{"d_model": 96, "n_head": 3, "norm": "rmsnorm", "norm_place": "pre", "norm_eps": 1e-05, "parallel_block": false, "init_std_qkv": 0.0928, "init_std_down": 0.0, "decay_fraction": 0.692, "batch_tokens": 32768, "seq_len": 512, "steps": 4761}
Each number is 500 + 50 x the weight over the matrix's rms, rounded and kept within 0 to 999. Layers, rows and columns count from 0. Numbers have three digits each.

# q: layer 11 attention query, 96x96, rms 0.194, rows 0-31, columns 0-95
# k: layer 11 attention key, 96x96, rms 0.22, rows 0-31, columns 0-95
q0:511527609545500521459561486525509486463461517531441453496517517493459494499502543468467515516541558523493538472492497484484518603456597512552472482529504492493542571517520477469610532516570514495566492499522426545551482536575473522517554535509460519522518487421532567558466515472492449472
k0:494506564484542517545522560523573536458480528550442521500476533525521498500482484527465504539483524524521451509540457433505522517432506587425547604522473549418495497587511469556515475502484534550493484524435511443456491567493542534514500454466544466465456481483514524487498450458555508428
q1:517511452520457513505492409472456496509523481406553522509433526475447544519524483528581510492579510398564517569526508463423512395564535494533540411545477525547556453500470481464452486505549490520440455518521470493565534594505471439487474466537433513451454493563521523489535384440577564573
k1:516496512539539545516451463492532522516495528538449488527447510483499504474505462492457527495478506463549548495527533501535481543471514482499453552459467501511563521470461492490499519471562468494494565547535472487505494565523452511448521441491480519441488512490501516521469495505506500474
q2:488591536572523526481520580521533493486459565439475530527572467496480477454512532459449505556488511628514426544453503462583530540574481466493432537543509550457499487490458496483582523533537484470496506496512509540458532513595514581466488606493465540519467532429517484513529561476530413503
k2:501475444533507520520522524475534555473539477481534452486552473550491536544477450486562491484489490541428484476497461436557509441439518504484554572581499416426455517541561509459444522543413537558577487463431488446409461492458567545472446493455517530502519503571513512519504516481499450468
q3:561562464560497531544522420478465491530548483477559467462489567478436500444462531464532510501577584454531560511493467516490453375502594478538486414510451521527560509461489467488527483498554524506507487446503469504571535540546452461539462567541464510468538512506509588559574508450552481499
k3:485527537474460486438531558503511437472475566445457505523543548467415479532546501544459461485503492517500455472496497598595537539531508542439461510565459487513487513498468439484570494498476544473460499517501527499564513610543585510573508507564508512450476477461467456572480415473488513491
q4:507494382507469457475553535499498487498513506438536499588479540506449560508497536493552484383497485381534455443569483459488388471434515496523548462585540508491480517471505452494541466539553544556478536552515568477483532431513494411500572448495470476582482453534485448382480474473524545580
k4:454494489473528546471439477412483428532499515469478524505517556506489504502487487455442517491518556496502541563482532489579514498548487531482506457538463493502512472448535534431459467468434514505536436510544468550472486562516472476581511520556466509440512495465573489478538467487517494521
q5:415540553497520508433544524534539520534501562476533473541543516504413536492510437459542577568525477514537489482441548491548453556487425507550430541558509548578531449444474494473560532486456517453473544520471517486454434556517480529475430531510457573579478568523510443507508578467544497464
k5:439438522497418506530526542507462495487433556533465468438530510539539459505429583491562484583395518449562487401572476501485494478502494477461539508469511504478504492520517453531533477535492542563478532516454446473448515570541536485517497518506496482449535478500458503500520491456530454481
q6:575466528466506434559498445560497501458501509490448494525448494512436487439434453497518510436517521467509535481504462449505503440514509534507546448555588586472522448517512484495415536493411473489508480600532537530498470524420452406450421480518460422551530404515467399443438424473453560550
k6:525505473483518507469504422506505410564454536509507538469484537447574509455534463533486535423493449522526539546462480541566524529565537526527475425509508571479484556565460506524501458446470408547500477554502587446529468452494492463496521491470507434527511549496501452480524468497507497518
q7:415453561558540522515543414511555470447500573502491519544515422523536491532445476477605439456424480524585441445480536521422563541509433541507482519521557507570455482557480508527482498514540504485562531492541458443477538554492498557522427498526534499494460533596491504531468489492475392500
k7:494523475518468546497579498486477602568485505519558502473549448521521552471456456504491466560469493552529486506528425430512471541469469391537472503519504542419503495592440509479522477485448468506527511484505433521423395455501560474492439547445511490623514531481470505425575476499480508472
q8:598491495486447481550504507448467563536570538455479454520517547482525472482560493467477503524547498581443523469559541550477512450531494543551580441491538514469486491471471449558499508519472512501461410521532469545549411495407440411564471429485495480557474536498404485469527465557443495551
k8:546506505589526464572463476467526431477536521485506555574460454523459506517569509554493522540510536505500492562459533506442466462481547535462430554514579552574497488530486493539489594405530444402484529558465570490491594530498516481504551482621467541462497444497552501513508436499502538465
q9:379430531473523517460570491483562570592469475479525550508495445484512437467511507472481533483527484609497422508481576600483424505504530525588482583462412525500507483500425531531563452518543545485440572472510462501490448448467444564477538474521499582480465629449510552539492462525408450502
k9:491455474511499498571504470491587545509475497510490543442489507499490539439519532498533519507518542552462498418495506437474549455507526420487587560469493561374530488509495568513309526441449460482452463477517512487483412503480558534435461442580529456536501515518504551364417547461498469534
q10:533465507568493493455516560496414453484542407494541508523499497469529477518430580480520530426497503415520565503445434523469529470496483520544570492453474501567504553545518447479483487535467452481520521438518558481512472502496456549515514434569508454451482510455528398504479538540512524439
k10:552503538519488487528531488445515515445499439496507576467534397482532605416543487482523494476551601499521508511551543473602545438521467497481472518577458602493461519561497484538532547490492493520447558483459483446477530456526463484438541601524535518541546592447527512474494540474449473493
q11:378484540436540553463512552506555489426477487481534472524473572441483494536499480525469541472427447472509554407463470517466573495500514468575559538488456512583481415574504471506531490488528458542439538505524486554526455561527512521487556528465440553506465493531543508568459580469583442510
k11:442530463572503477508624539509458510578438503503551508522538506477517484425537513487602487589505494505471390492582437509519472439496481496566466571447501472455524517551451534478501471544510490534455508488455441469407461450489540552468539454451511554497473544594462443478493566547533431495
q12:602462463457515469544455492475448467489471471420450444485475523476476508542521496476493479501431488471552486495541495532458506408512628509432498497458482558491492467405544446474483518468464542572530428515513495490431435436374470488521478482454507498471508480442568512421487431415485527519
k12:503423539439430498499491475488481458469542431523496492546446488506487447560480502476460451527487486539402488488536383464476400579455507612479464469517521502458437521436576495426544548563496549486530501556551584498553609543449408501471543478446532486428555444560542504514457513471469560514
q13:517401487491512490486543434482506466462567435490467540558404534457542531508498542488533442484466542549564500529519473484478486510545541472440493491500481521401445519466471488511440571448500483467515456533566417511474488465536523514481532523434491492541524492534464540438531453499490466513
k13:424495450474511539525509527501589509440503430421542538486547483478458549495510528560510502521550525503478544550544508513527546575429484473461533491491528568465391532637480459574504524476509433531456601475462520475457457515525554492420495561479429503490571494507503527454443453486544502463
q14:390560453509528560484477554507471453499531528511526464518519477469455494546553475531521428547499487546461522519514529506504498503408497482465469499508444441472491510489502438517480484494547440545511508458510489513610503500472525544393481510512493584516557432489623517425484511392543466460
k14:424458446478540488563562488503549582448485502572502472510525522583517562487442499455495496560491470534512499478593496495501505621483470522470599526476528579499430551561432515525460487505560473589420538495425432466535523516522465524473490539455522500498382446528506598466514583516496432482
q15:429507568543555516514513492567494466483507583614466535493532491506499541526529564507491538615465463458550500484505553469444519634547436575506484526480527454553532516555515582557530503482495502543542622434481451491454504398583593613536560491517526527559544551497508510459564528512447443454
k15:497552469533494502577505493370539526490502474468541537455503484542517540507521507478500541482542476527486502529527512475509477516476449491579521550484458569529497464534504525508525569461548420438414544535501531553465485419542486516477499543511511477490514608486441590585450495526458469516
q16:630475528450539423512488534443438486491616484586462508503428505443447481529538523503451494485538554449492527560556431545457453365515470552540537432545460487484549490406491514541477425561547506526462471471494512525556535508438531448518572436460494445532536439412496471395451438541455553543
k16:538543500576517479506462547472488527544487479471460476481480542515496530538462483536523510514433474496538459412554526480461485465470506463547452589541506455505527531472473418477476519505553482556472491528448465526489453469508493548486479429449484480533535566508483509590457552476488438438
q17:494532518529409475514512548502529516494551431545531484475534577517549496442550530493503542507487576502472559509517422474471509396531561515559449457497470557462547482480594516513583415542499507505468438502480504463458481444497495429550534522576435498546528430493471541481519475459534516555
k17:334509497515562467563596521624480608411397564501561481473574435548474439505449501431626436518469455575515479426507481521504497503456429418436543497443485514392538446615507576451427466490430548591477500446460406484481451426560550594438373503452487531495454593476543456535529585441523425438
q18:540442581570523429565523551507515617447462516595564566386455409502482543525467441586576547492554455457540433528536577467470534559518469466547489447561512513461506483436503555430539463484566568539417505534463433487491568526562539477516508532411483464482508582509485559597530467474566484465
k18:403491503467545538437489536497553492518439534488535506560474534553525537490576447514548476442472493530507491413541463530484495497417504501458517550515459499515397467459472516462563538436500479474494497412493446518461511526491493572451475491406477569459506498499519519537481563451523491468
q19:407474580454474459471573548516567495479523579536619452524605478462541453525486505474606454573421502529510411484506483548519454517435466500557457510440496452527516502477467530491563424514582519513488509498478502420477446494509549553472451559526525560525535497534453435538468552462505331484
k19:590506485462466436469438400534413390488561448423451475526452469377470521547541469522487519498500543427456550543465544547479469516542545536452430476460506514550539511394483401480446552543519490517490487552530567557563569478474390434505496460549440511501526461471624492554509508425443585530
q20:433529616449509507506459362488502557524519520491496504453546452512562535534515518559449520377504520542457544553484492533430522559420470546541557402537554464518548462572489521485459448518550481482484467561527512470460377446542583504494512483555469486551450458437636521493466546472512508442
k20:519506482497548528525449565531501491574494491507503529566456497481459521431477475493529480472514507528459566506491484511549498548566517518511507461580475508509489464484549442491467517509454500505445504479490604513539519432494420490542520449511471524475451531514545550420502489473528459509
q21:508548508471505455522500452429538474541483499443558475585517530510576470506438558520516516512497521543526523490444548420506531531474490581532500402494464501462519452532585483495575419461510643573463504437486545577552437572463450541555516605477441458526527466575553514528505425594554497511
k21:527527528469543495449515510457486527572524514451565498487529498522531495470502531470502468459532527504408529507549473487502546537529559488473501475536521513453465490512481530514449478531448534491483505501499454495534505541491491526428506539530490455442450609497487527576526475561563557453
q22:533516543454525470353555530548513531552454477408517488470474499448462539464419477538481508582571525478471505520592465536470527600550527458429538429515514488458472538572493470557472408425503449537536500435452500593542493594477579498494538597499584379472497502395528555521543539486489534504
k22:479466400523456420509493474549538498488481588456515462516502515573508505463522551456453473557552457566432516517393518547565496523531478468454527588502518508557405489440563458577529541505491508523498483479504503440457510493491529508500478561586527435521475486585513537503585505545466518455
q23:517475496514501453517498532461524564608497551474518509507459541468570517507549535508492579495492480447556482504460485510472492643512412521501510547468564562508497515492613489416566410506564537475527582551533585500521484488493534482514506484477538484493512478586510503495469540571453481529
k23:568487471525461540516475561522497526475473464501522462491539500550484556481536500522559515518568484541454508479513452445484421490516484472549500450468408471572542489476449561447460533450552464503479597507541498531510490518466471512531508510571481535463448541413458541521553513483579469518
q24:432485526448458483520438436521338492506499483521525410530496494548520439436488522471408515471520517456416469537562556440486469507434468412507524415429472450563534472392432521518547486474559541468494502500603535495515500458507521455591494556611464529435502551524494549492481554467484503476
k24:474477391547474484560568576489526474466503566541477523486542509553531483453561505447527537512466564502488492502498495494495485508521491512483514469485448553473501453525523482553478478496431489552546533504519478476484534443466547522563453510369552485522481546421563479443530497381460562497
q25:483460499489473528479487428574446474502453449536459495533445420510497588544459503493539502623465533444561537445557457541548530453508488486440467460559493491503570508573552506515512506483568519534513400439557475509532430535533460502537480463474518445469462482500414473524427501420508580511
k25:485492427464465474510536496500506463546504493494426388456526479438488442530424496435464472523426490427466538606530514463506555566457478501523526543463486503423528476489466517488605552495459560496559467577529535480463480558450535451433522566540455524455450518559512493478528501485507465483
q26:516374475481530475534492534529506485582558411481499417542507537533440538515527567503428363449557465462447499524499501504496477436470553488540516458434454472568464596541508479494396479521489388525516469429584530506459490414529546536526484440523526483498501428431457535446501306473518494552
k26:470511491509451494563478469568515570545521554470563529542527540515508539485494489473534532493519473449544529465512498523479518617467446529526550515515560497514488512544459560467542486557505502496437546451450373512462435520417517519479455506497478512559502590445528471490503559482510524528
q27:597422566529494509442504536455590420504446537579499445511468437544597489463550436510544523413471489430592529457552523516488447489503540490581484541533582516455465501570460473514391437560461526534491443483525460541510480512535549477544472544478432508509542486469443484415528563523468501528
k27:480578450466499441427553494500491486487553482385606516533469490516482507518473459534576508498552430452510480418463507545485488463462499488500478522485442479451498488511548433427508536552475529478427519557534538517499539465526582481473495505442499462472460482411516459577474524554523487507
q28:524507300531473510551463566538545416462576415441584450543558551470518557463469497537522508512413475553474545489487541513527461590537491554518440425524468549521475477453424473446538512573501382493558573498498507455469502524523509470451545593473485486464532556487474466409479500515475515560
k28:477533488447520463552476428578500536495512481497558521445520481464553518434521512476465475544477516542441533583481445451504496501567510512548578428529513458461521466497488513498537505452486484547447523544557425464483442468513526421530484587552524562555459486481495461478443581499513535507
q29:456448474532451412432548494555551576445545490469552500510478536428494453522592521480480436530502423448542492460531474550519493479539510513459505471579508487454487489552502571497439405523485453529483477418504630456516441454500440471448539537492494481429445468512497475563536520566561511492
k29:449533487534491496505412510572537503496529488507499503462540535487513542521528552501489523494519433466458482404507531495456549508462485521541468491542600483488490515504448510445552481499534493534502439476467434514501530543530483544560502495563505470492518550467437520410569526496517525480
q30:519454535503563515501526567557479582475511402481412472541515435506524528562477572530464435512468501431535488500543499458447524539530476496490509575554558475510495566487543534468521599506437444476470512383498468567561600530489448464518492494562475471518546469582535491442422542479483476500
k30:509487527482565492504560491512535458527533466472469473545432481424511503508629435483493439507521445495532478478500492531558499539455518500560498470473437564514439510512441512495477441536527522505449492476472505523454509465511523541553485508570533527488488497478506524493457439516516481546
q31:418528537518446572564425538518535420579546620409444496525520604527526496487476479535458547502493529495476502542475582576500467361494537514524457506493532496491477478626461482526475532503497503538476553469471498469527528538581507528525466404570466500449550464506475395512487441506475503430
k31:435544585500525542448495394450459498509512511590514448509516493530447445518557506495522482402477478469538530478589465566511515534473540463504480354533478513495571491472469470513498450516498463474487461475510454460527473470479582503480513491448513453555481519547483513501531529517503477513